{"optimizer": "soap_variant", "learning_rate": 0.00406, "lr_head": 0.0279}
Each number is 128 + 24 x the weight over its row's rms, rounded and kept within 0 to 255. Layers, rows and columns count from 0. Numbers have three digits each. The size before them is the row's rms in percent of the matrix's.

# layer 8 attention key, 64x256, rms 0.0848, rows 0-63, columns 128-159
096:151161120149133110143159111125170118076116155150140120121117120129080097111108092121128127107188
089:135154151102114132112134108118125170131119141114116085152129148170144103132111113105097160143123
070:122099121138146152087122079130138152118120097126103100090145109102091150149127123126101146150173
072:102078102165131136157132088133124123123113130142092146114130131072106147098136125142125097107130
105:124174196134129104109132116142131145159108110140079127167126164096163122135157114115102180150109
072:117107133160140131154146116139151080124123136127110121123119118113111187117151147174095117099083
077:125142136100106131108099142122139129167155149116145108119112121153140111168138128131147117147154
084:105127107123135120102139109124135102139129130140113145119103127122093099156160139158138105117135
081:146147112074156087105104122121145141163129107102139116141127102183168153128131125119148192154127
119:161090128170104087099142117089109085165140120079131124120096082135155114098142146130153135153136
070:127117124118161122122186115131128141157123120129148115134097119143119117152139136177089134112115
066:119091107147102162118151137098093114091143140140134133158144164161114104124103142126173081127156
086:156129109122129126139179136133151092127143181159129141148120102129155119151101110123129141135124
095:143125089112145096162162161073158121102159114116150119124148091136162140125131113159168081139082
072:102110126128142107158151110120153109088108128120161135097104135131071117144103128117096119102101
078:138123168105143132116146107133105140108101132116119136109130106143067097142114142077134086153137
085:152129133176095113174099151143147114118088142125166185106168096123036135172134136145125109146188
076:132128075162133145154159132130087124111155131155137111068113152142098176086118141124126147100103
076:150142125096134111117118176160148145115106147090126139146139094148102124160120128127138129144130
088:112100127130154143135131129118124121181136134122118111121140134124111149145137143154111126161091
075:111113180123131158127103138103130194141111132119137141162107163116119132139099143114121125128139
079:142098143132100131079180177159123092143120157115152136097135134127140114137099097174140125145172
087:136151132137170155156090180127164133108150167171145165140184126126117121166100095093098103102106
083:118104110148113135130107138125125142114150116172121166170092153095120140150126160128148107074125
120:135108126130117129117104140113123088120129096148139141095105126128153168112112102114157120128134
075:123127111159129105123166135096126113110132135132162143080145140084152112152133151103108105118095
081:120120160130143158170134133131115120159117169137131145127131111155100111119117118163128153117120
087:104096115122134151141134115120129122082169114159125123094147120114143138108138144106132108119132
094:156134147142092136141136130133134115098113099131146140087100112101134159119131133169161137143148
106:116157136107130130090146098125096119126092131116117101138152128174125098167175139136132119135121
096:116117111111114170127110148170081124139110161165138153128137107155101153136152130122149105127114
082:100137089193125127105164099113181122112104102170147148139125120154119157144116109121161147106108
094:147161120113112140125102094139141182139106146079110096160140151123141110145175140112150109124112
080:133095150112166079159093137129132142156094160096096116130101126142138119141109134136070114132124
101:150137146158091125121131109122113146105121108118146125088127108091134146151133107124119098155125
111:138165134098152138142121140146129109161154089091130137174119116157130098131146117154129129116166
109:122156147142141147111156135139115119137126091123126121105161150149132133116091124118149129138135
090:091124100143140132163167143131145116150123159152093139152094124138114137162127132160135122128114
100:169189101105170112133100137160147119125112130126157142098123153152146119141139170141137088049122
105:126098144107117141145102156145122064105122101109143149062103153125138124097101143093100117142123
106:088106178050159153111112138114162090119106144152092111126083129172117108103145173121153127135114
114:122171101149102127175133137114156097168138155104165099094152142138111133127127157130135127113166
108:100122153146105146123130122129141140141101139143112169142112160127118135124119124089164108094106
125:141113156158107152136160155148090123095147142124101170150136117110151127081139112128127110152115
115:131134108124176133116166085110129118125164125117189166138130141153107098159124120112124139136131
118:151147155150150133112183080090126112089139093162189076096133139177121128089152123111125170106155
117:172107109145087131140154150157123086118137097128144133117093101144157148092160100105143128147089
112:161110132150107126108139110110131114156158101137164114110113118097122146150122116115108122129117
107:126088109139140116167130140111146149178134124160114174122107149094126108099085131155137114127119
112:149124151135113118140149133143143113137110156116146135139097116124158162113051145113138108090141
118:086115098112097150152027122137117126120113133117126123105082148112143102125111174081135128141145
113:099120133098152096128081140144160139155136141145150105164154140153134100131152132115103148142117
134:082156095132129143096159159106123143169143131136153145094106089124157149113134177138129111142143
120:107114123153116140107121137158120116093072137132142144162119104144144155145156135134137156143122
108:163121128163129153120142103133105158151134126157118129151109149161126124123134143140124120131117
120:136115116095143121103078115118133132185144127138169125103115103155127112141094127110078180131140
112:153176174128143171087105121153094147136126152141157106135079099103137102112131131120152133164143
113:123145101098139104139166119138143137170117139113176135109107135170090123161104107132119133130170
124:139129105107170133123101147108132119172134127140111125126183126137123110162098122106092138131127
119:133124085153095138130123158141128125130123143160168122160110170144136161128164104081133133130121
112:114107073193109109173138092142129131109132135146112136134123155117148141157114116148149056111113
115:128129155129119144154087111103143085168149119114106133163129101137160106093134141171154117100140
119:110139082125109154151145094123161132132139135129120142099106143125142117075131108147171170095123
124:145166111166129145115149156117122107093103103109151149134134137110160136146120107119177120111156